Weights of a small GPT-style language model, trained from scratch on English Wikipedia.
Size: 9 layers, 3 heads of 32, MLP 256 GeGLU, vocabulary 8192, 1.78M parameters.
Architecture: RMSNorm before each block, rotary positions, no biases in attention or MLP, tied embeddings.
Training: a variant of SOAP for these matrices, 120M tokens.
Each number is 128 + 24 x the weight over its row's rms, rounded and kept within 0 to 255. Layers, rows and columns count from 0. Numbers have three digits each. The size before them is the row's rms in percent of the matrix's.

# layer 3 MLP up, 256x96, rms 0.183, rows 43-86, columns 0-47
100:111072154139138148133131070124102132122137157134152134135105155091094141105092128166123118150133162130110144098135110110104125120108082124122111
103:128146098132134147098074124106174099100162116143139163141122169147106156139139125132092156135127149120115120081119121120114155136102119137117155
087:127133126118133104103081165143107132112119127149140182137149134134134082162123109147120166177122140121179118132112105127109131111134154139151101
087:100110127131103106107152153123096115123096070128074126135131102133135076190121121139100134119155148131128140131165112148132074137092146164116134
107:177112133136154111164182134109118155130120136101171126100094108123099122154119096133121137139145162085109151122139151105112126129180079126146081
102:128181139133115150040119113113120160112135089104118095117122116143121103114120150074106138111117137133108126140138113147154138125138116114092122
102:173130164126134136149114176158162114135106147146115129174149148149188133137126150149079133133127124142084126137180118123126135134124089150142101
085:126144103117137122123097125112162171165104125137117092140128108123157133120153160143166107129115119099113136164174183142106149169124107147098085
098:179153159128163125139151135149113161115121146176125126105125109112126111127129092120125175125130136164171170161151099163138122141106161081123145
101:133138091144108171147141081089102116136152099111126157134143122115179091139155058138109152122125174119134117148139123156161120126108151125150130
098:102135110098124166130115122164141138136120172141122152130124132100163109106207084119094121105119132121148118137153118091137148154160123158142111
088:098121133082120122115132141125135117103128126134143092093113101154142097102119105112136103152124155093119096164103076118113125099156144122169095
102:112088108106112126115109125166127089101134162132099158170132121134119093162123137164158154120113102108150187136127138128148127168114131109124132
111:106123081183081145158109128158106071128115122141110126141128153140102094142144124125142097156158155141119175093116149128151128142152122108126169
083:159126121088120118154165156120096123170090111139111111133113087120104134108161106138158094103109058130156133158107174160102103120133101125150154
102:117105136105123123137136113117140117102086154081112138132122086127106117181125108129115149097119143146168138107120104171119086075172191113125148
107:139078144115120086147160081095150089103087146120151098135082128108114111104147112160081127108133140111154155121170165124135129087142121115150142
088:147181086165132132113117159151167135124138133081109133130138107119177113089125193152141140134154119121151117102115113100102119124100118136120087
066:149084132121097127154131103150134107135107161120116134162184122104146115107141095162120108122114129138145092090163126125138112082108119147096133
093:090100150133109156126161132132087132106138110111177148160114086123082150132121102135153134151116098136090107116153104146116154141133116122132100
103:137118120166119076135102080110087132122135084141164123139136117134120176122130084152166120167157098153120122104169099174123167096133115120153128
100:082103138150139100147151123091141163069118126124149130090138113109132158098116130139120075127145133153126193084101142111128134140147124145141106
107:112121119145119135194137079133122123128107083112179149128140166115122123145114075146115135142170151150151133095104144139133153141148098126142141
102:152139137109141139132132156095107128167121154084122141147124062072137143135156102097112161124119176112128153163153131152100142100122108109162120
099:147114130173108149152129101148117134134149131139136154103146149129116119107176067134138137133160110137177122102118116119116156103081094155128170
109:185113145128111103126100149172133136120079173114141168142140143120157100188127105107122121131100186113147114128100132143121139121140163153118154
144:132114099140162143122097124116139134105134175129135143170123125086088133129134113122082112125129125124111163120117169134114151095175137142132117
093:108105132125096159136110123150138129116112117181125146131111129152124152134108150110167130134132151161112148123127082112077107095163137129124157
095:126101148121143114164079103126116170150076129120094114085191141135122151128163147118129152146142148143100158094116109079075142158176143148123117
130:126123124109126110157091137163118096141112108158100172156133143116132110154139119145085141166137136147163091137136110105134113168090125093129153
105:137069134123132084144152133146126146110099137102166107133155109158098137098129131128138085131095114086130135139083091170101175127103115105134138
099:139118104142129130131164118151121140179148103107115125113099136162167081107124093136189099150089130155129136125181118121128101135079141136141116
084:148165103133138183097112099145129170150092106133117122133158119116112101151144124127143117123109096149132117103153116160131166145136124165101130
098:138096100154142152156110103121127128116132181123151153130113186120130118107130092138082132154117152108166103069129090128111089139105116145158155
107:121140099112155103108122086099155154147099091159132117116137171119109183078121129114162124131098118125122124138131134107136109103100113083149118
102:148113137132158131125134154123124145103143147131101109177147129109147156095135070122149112125107098143108108162100168115136098114149154151092124
103:145121127094154162120109152114090118137075158142106124123134155095074143098134119127128164123139128111110147140102118102084134113145090126156083
102:124163127146126100162112125125149105160125168155138150107096149128129115126114155131153123100112084114153150180152136142164139132161112108157149
097:129116126123131116153125137129163118194138096156130121122108100129135122127096185102126059106153081088090142125122137155081119141107169148122093
093:097120132182146129141093123134118128161122133164168091083083155136066137141136142110125125093156129118179156125102157137145111137155143169122175
067:121134131159120093157096083120163094116133124118129163138151169140157127147131138103156095114117130134155159115061127114127159110125090122133140
111:083117097154100144150126077145140143150136142121118151130106101121130137109128092174093118116107116173139120118123106123120145101128171136135122
105:125133149141130127106084151120102112084117123152086121115099128089151146116086143154084116111122201125150104091119097135122102172139146122084134
095:119119135124163099133113111094155154081077145102132127136131124121137134106160139118127144108107110122095187114090179082161099101147135082124130
# layer 3 MLP down (transposed), 256x96, rms 0.182, rows 43-86, columns 0-47
093:158149095140088135118142174098155119123079085075161161152147120139169114145139130102116100133145090114148133121143143130118117105147131082160143
103:157144112119116090110134107203133160130158135142125094136135122147090108152134134126152134159165128133134129114138149165166146079140130137126122
085:119107120123116120177082096097114160150134205109136157167127146117126087120107105102124125122107114136152171103101152126123146132122110080115089
096:178103154080148140113148117120140131112105144121143135085113158116107111120135110108151123083125125099164108145125101130151155098126102122128141
101:152120114126081116101127112131134099111117121151163124131164171113119163102151134168143141145160102151134128168091080187128110109087159150134126
106:119133136135142123144134149129146111149119103150130095088136113101155137127079149111118121133099152128076186109093109107052159167123089128089135
101:155140154120112101144166156115149103157132106148128083132143086135132125115117149067157105077131149061113109120101144123148137117111142161166129
089:128131155136104166163146168130091119119103116128115084145123080111137120107107084111135103091124180126127144160133102091160094160128167115121118
100:123154150114116136132108133114089158090098132145103177154121145129150176079134103136124131101130119173157152112164124164138111109136156134089115
093:137125116122147138151124133128125119105179176133102091113111110125126120131136148089114130089130137126143116151180107151148153113126146128054126
092:105098068153131084133147112184161148138138091168129115082137160152121075106121171145165162104127122153133149128130127129133135128152106125178139
096:121114148131139128148172062151109135137103121131122110138131104137120098174129120094137068151123132113125125108121141186162117138102126104122127
101:079093177128156120114095145092117162130124148173124151146133174124137173118145119112137120166160150098139142113156109140119107120166127166105138
117:117119151103146146119108099095101138085116149133116105136091123172091178137165106108107133113157120115151155133134145126128097126140123111135113
091:118123145117160115121165119156137151143096080169100116095097066163117164154108154165128086116120145175169117124144094154132142130110129122155107
106:176120110129117159140138154093098123116091106146105117127145151120162117136110141125104127098121129073103100066102129123114107148112153096141138
087:119128131136102113139101154128060127153156116123077210147117114145123131168092115124106117129171099140114132149085134121142128091138172178138105
097:173166133131151125109129108144106143090121134113167118146122170134130155125131126121131108093171127135155138092131139131144148103128104090119138
090:126123124108107147133121108109106112146126139137168150133121125136148130139123141105151112136097135079142177139116150101126168138101130106153117
103:142160134139130059178102165147114094109171119154133120135116072123119121120141119132129130142144131099154114156144074149092110121125104128114141
105:159120118104125125148148139156114060165117105124150115165139140134098099131110139140160114124130123139084147122108133115122112113087161113121141
106:127150096111112126138096127132117094138160138136131156118117124137154130059138166127142140118123108158125146131090103148120111113133129131140107
108:125158122143156153163105124117128124138113134147116124135125129125075135065182106124149116089108144139131076121122153110111160126115108147115167
109:134126146094129125190143117132095161111151194184153158137170119135121130115160137088125130130103122164152129137135144129096140148208120128147151
089:130100171118097136122154163090114143159091177147106105178130071138105083126119115141133077083150121132122134151159137157139138136116123126151121
112:125129116123159121150120158126167104127158147076123137090118126154131114145120172135067197116127151123139088116118098146154132153119122131119141
144:180115119124151150105214131114101151132149111136158139159093148103088149138133133119083129128137114125127154176145152130147157147174148154140111
107:158133144171104142140099133124141174162138131155166125108095061141168129104103113105161128151139125161127144136117109117102123138161113102097145
101:074134199094105135128161131114093099133141167128165126142130121123160135140132115087129151167104142106089126127104131099155141150116115148135116
116:127103088116102136182096134146154171133197152138141127167118144139129137127140095122155126120095099117143120127142126127088128128153167116106133
103:122138118109116121110121129169103124140144128072112146132145099079113145145158151175103150130128131133133134103141169155137085083134088085124133
096:142122161100184135119095127138155146101162137084103163134154110053135100164135118078104117116131098126115076148138133115164135110112123147137149
086:130108125094132134114082081095151166086180204104142140115133188145138108102141131145129143112122117137146117093125100124111121124156087113106120
089:146135123152151130130154105105140149138115111128119081094113099158126160151127139112169146134148104114093170142139131080105146136107091159120161
104:123122119112128127182138124114122148140124121118113172117141172103115115116147133125138092096124124127138151143151125161166135088108106132129143
105:125106125125121116149138096098143177115122124136106117116110136106154114175189177108121170091114136156073158114114162136136141142157135097139154
108:152120127141103128136098100120156152113113152106105112133125148126119199116125106158100082132180120123119137137122113111081147138143072129076129
093:140114135107167139091118095117117155082138141133111133080126062106176137109104062081126133117133120154132137130082110124116074107165111118119103
094:135123129153153100166149138117106109074129120152089119154154121147152142132166150111131128136137143154099119142122119140135152119127156135151155
100:100137134163123124142130102134134137116149183141141144132152127159134112135112113128133114123121108191127091097133096067165152167145123128152121
080:123100117145070162114109104090101153105109128099127167139132182138172141083124172149135131102122111169117144080115147081129103103159090115115098
104:185153182129139156115140155158098124112145145147151138161159159144125136157139181125085142110139168132142142158107125156183125134134101157105105
107:097110128083131125107158135085127112169142125100141119119116147117088114145128116095132121154154111115129149121142153116180170157135150125102133
090:129150106174143130081163211142088122177170082148135133089114118126091132119122123133081130162138133125160172142149104169123109127120136117136145
# layer 3 MLP gate, 256x96, rms 0.187, rows 44-87, columns 0-47
103:110161125084122101150158114128084106134125137148135150159088146171097129138175132128118132123150099139116138118109150112162161143088123144146113
080:171117114121112169127138115195118124109120160089117146146113125105126108126150105141155102179127133081157104113135156123169104137126150155084067
105:105096123149114153135099119117156152125129155160112149147142137141167130172164097147117137155157120133105145089105163151155062179097162156138117
113:180137094094146101123136140102117134186122145130162094100153084167130115109150163114108138079131130126149126127131136133096142134117138096126171
103:118154141174073147151115121154165090130145169146119186111117126167117123104163139106084162100088122149159115098130116153138113108096124087136181
097:103172135130087133151116182108139136152095132156138095108129153138094159078142139113105138163106140148175153121138122107074121133073109127151178
089:102107137139149160152177106081147123090113183093165097145141120108108097080097118132147104139163089137143140152118121072135105108138119120137116
107:126146139159106087115175105118116121129101122097121112149131131146083130106115161129130132104117127124114162151097085095095132120128147142106105
110:146087129119175093154109143123165159138127193116092149114093106122150128083138107132100133162099142093104135114150113157145121155110086128084101
093:163112110146157139144105122131136105156097146126117173140110098123103169123135127110108160112139149089120123143133162139096119143123120079106132
098:091108123095123116117120095155105138153123159150117137151102138114120129098099124101147099132093135127113070112084155136125145157113149131100119
106:136108131079150150138124127134125143161187157105075140120112119114168109169157109065112181122113136133113110122115170115152119144095121137134105
115:153112180137114139114147092085132179107156103105143151119172132130170103141138126115088104098136096110127099114117075083103105112102125139159110
099:121072143087152131123135116149182151110115180170098149120141128142122119124107122153145127137127102118089139092165108111134156138191112119114106
108:126163104174109099128137165096124124137136135125149139145142114161131121098158123121147120144141141128147086148134101155158127095135074068157128
102:142146111138085109112133060134128119102125126131117079139156139127179112088141132136162103127130107144149133109120110149115157135115095093141134
086:128121097118140134156111143123149146137069104075110156158160111174093126153133147124117147134110106112135117112149128093103154141117084091112127
121:101103143122124093109120144130125100156136149153142114105122123110098138120128162110140109089136124106114136160091141119135158150096127136112118
101:105110125167084137069124112110095145107127115143130144121130093099173117156152161139117139128142151121104133142159153127122099150124104138103087
106:143089168123114130151132102081087064124175140122090129166130125117140082126116127133106130110110116108109107148152123120166079103127115108130109
100:092136085128114133130118099099130113104150163099138108097098106100132137143155156131124114117147147171153130160150172126129110100091104119135112
100:143095111124091131136138133139137117127103114095130097130143126112154149104104101136112077097150089117101154135087109186074105135160121123107118
112:087089115145106139107164133101122141139152095136105172131142104107145115103161137118151153107119124090128099086130111140168158138163147099156105
099:095132132116117129121141169125181158138140109138145072104125167148114121133115127132102116106120166135111124132122089141123147155124205092114155
104:078159115110084147144111120146119093093145101107110111132107103157151134064139100110120094136150097136138149120135101108106093127103132132117125
092:138137084100102125141103102163117167110120162157123191138141162131109122160122126127150139184116106124129149143103137094112115104123145145106153
102:118120065165097136090126145109091126134134148128140151127161107108137158140103142116092135163136143157155155143131102104120129108123129131102173
096:113095140175115136108144136146136090087147124115115138157090090114152129136120116095132152148121129091101111107140148143135091146105150131112129
112:123146139120130112128110173142140160157103136129120109134164108186123126114117161082144156083153102107111136136083103140127158143136144152135130
095:098099099141115094116097156104102133149112145137103092083148075154114123095139105109167116139153141112141168127122125131151132157091136189073131
089:112127100115139111127135099149132127130152111136104144136094151136102138099153145137091149147112131080145113120119094131137161146118085113155144
075:128141138131116121153141130163108146165148137089154100145102146135164136137109128102111124135134131098140133142097134141072140098127115128159098
110:113143114135138120128153118149136116105177159146116122118160134141128083110149116119100095131100117110126130104111093129121162145131164137148149
114:107152102110100085153108097161111149101131068107129134118125142135138104099147131130169136095109122126123138146131101098146135113137141161155100
097:107130098149127114150134146121161107113178105142131183146139155139155139150126103163107143138109138123111122100118152121159156132112108187111141
091:143098091142138143142115145127161176131111143122084154120113149129087119126177099111166144167141095120132116159141105092129132061138069124085140
102:121130136088144104124168134112152142151168126149126155160125153109101144142066124101148124124124156124132114126141088161123147086105108122160145
101:093096139134126117138139145129079120122160122156138105101134126162118111119140113150118153136149101118176082137126130124130119157134099157100109
101:130102141162146139090141097116114159154133122141110098149115105166129167088133102117169101145176133105120101123101152144158089162115111132111101
081:126118180119164120101166138139124143102112127117113120098111096162115144115140160125155100138146110109134125127134158103137136130121166119137081
106:107156115146142130112088119161122138105149126174104121140174158143099094142099086106132141146100093112108165126135115154121153123115106161112132
096:098098084124126124155111155135125089096093087127132160161112151138111151109140145135159156126151093136127133105097138113120134091116112085154127
089:156129121143154150112126084138155113103132161100115129167128138137137121149135109146117094140094119158132114099162182120139121131116085101151138
107:162141129170100129152096174136122114099092130145129095131110145121147126136128112143140116134086160139189127096115108165139146130142127139130108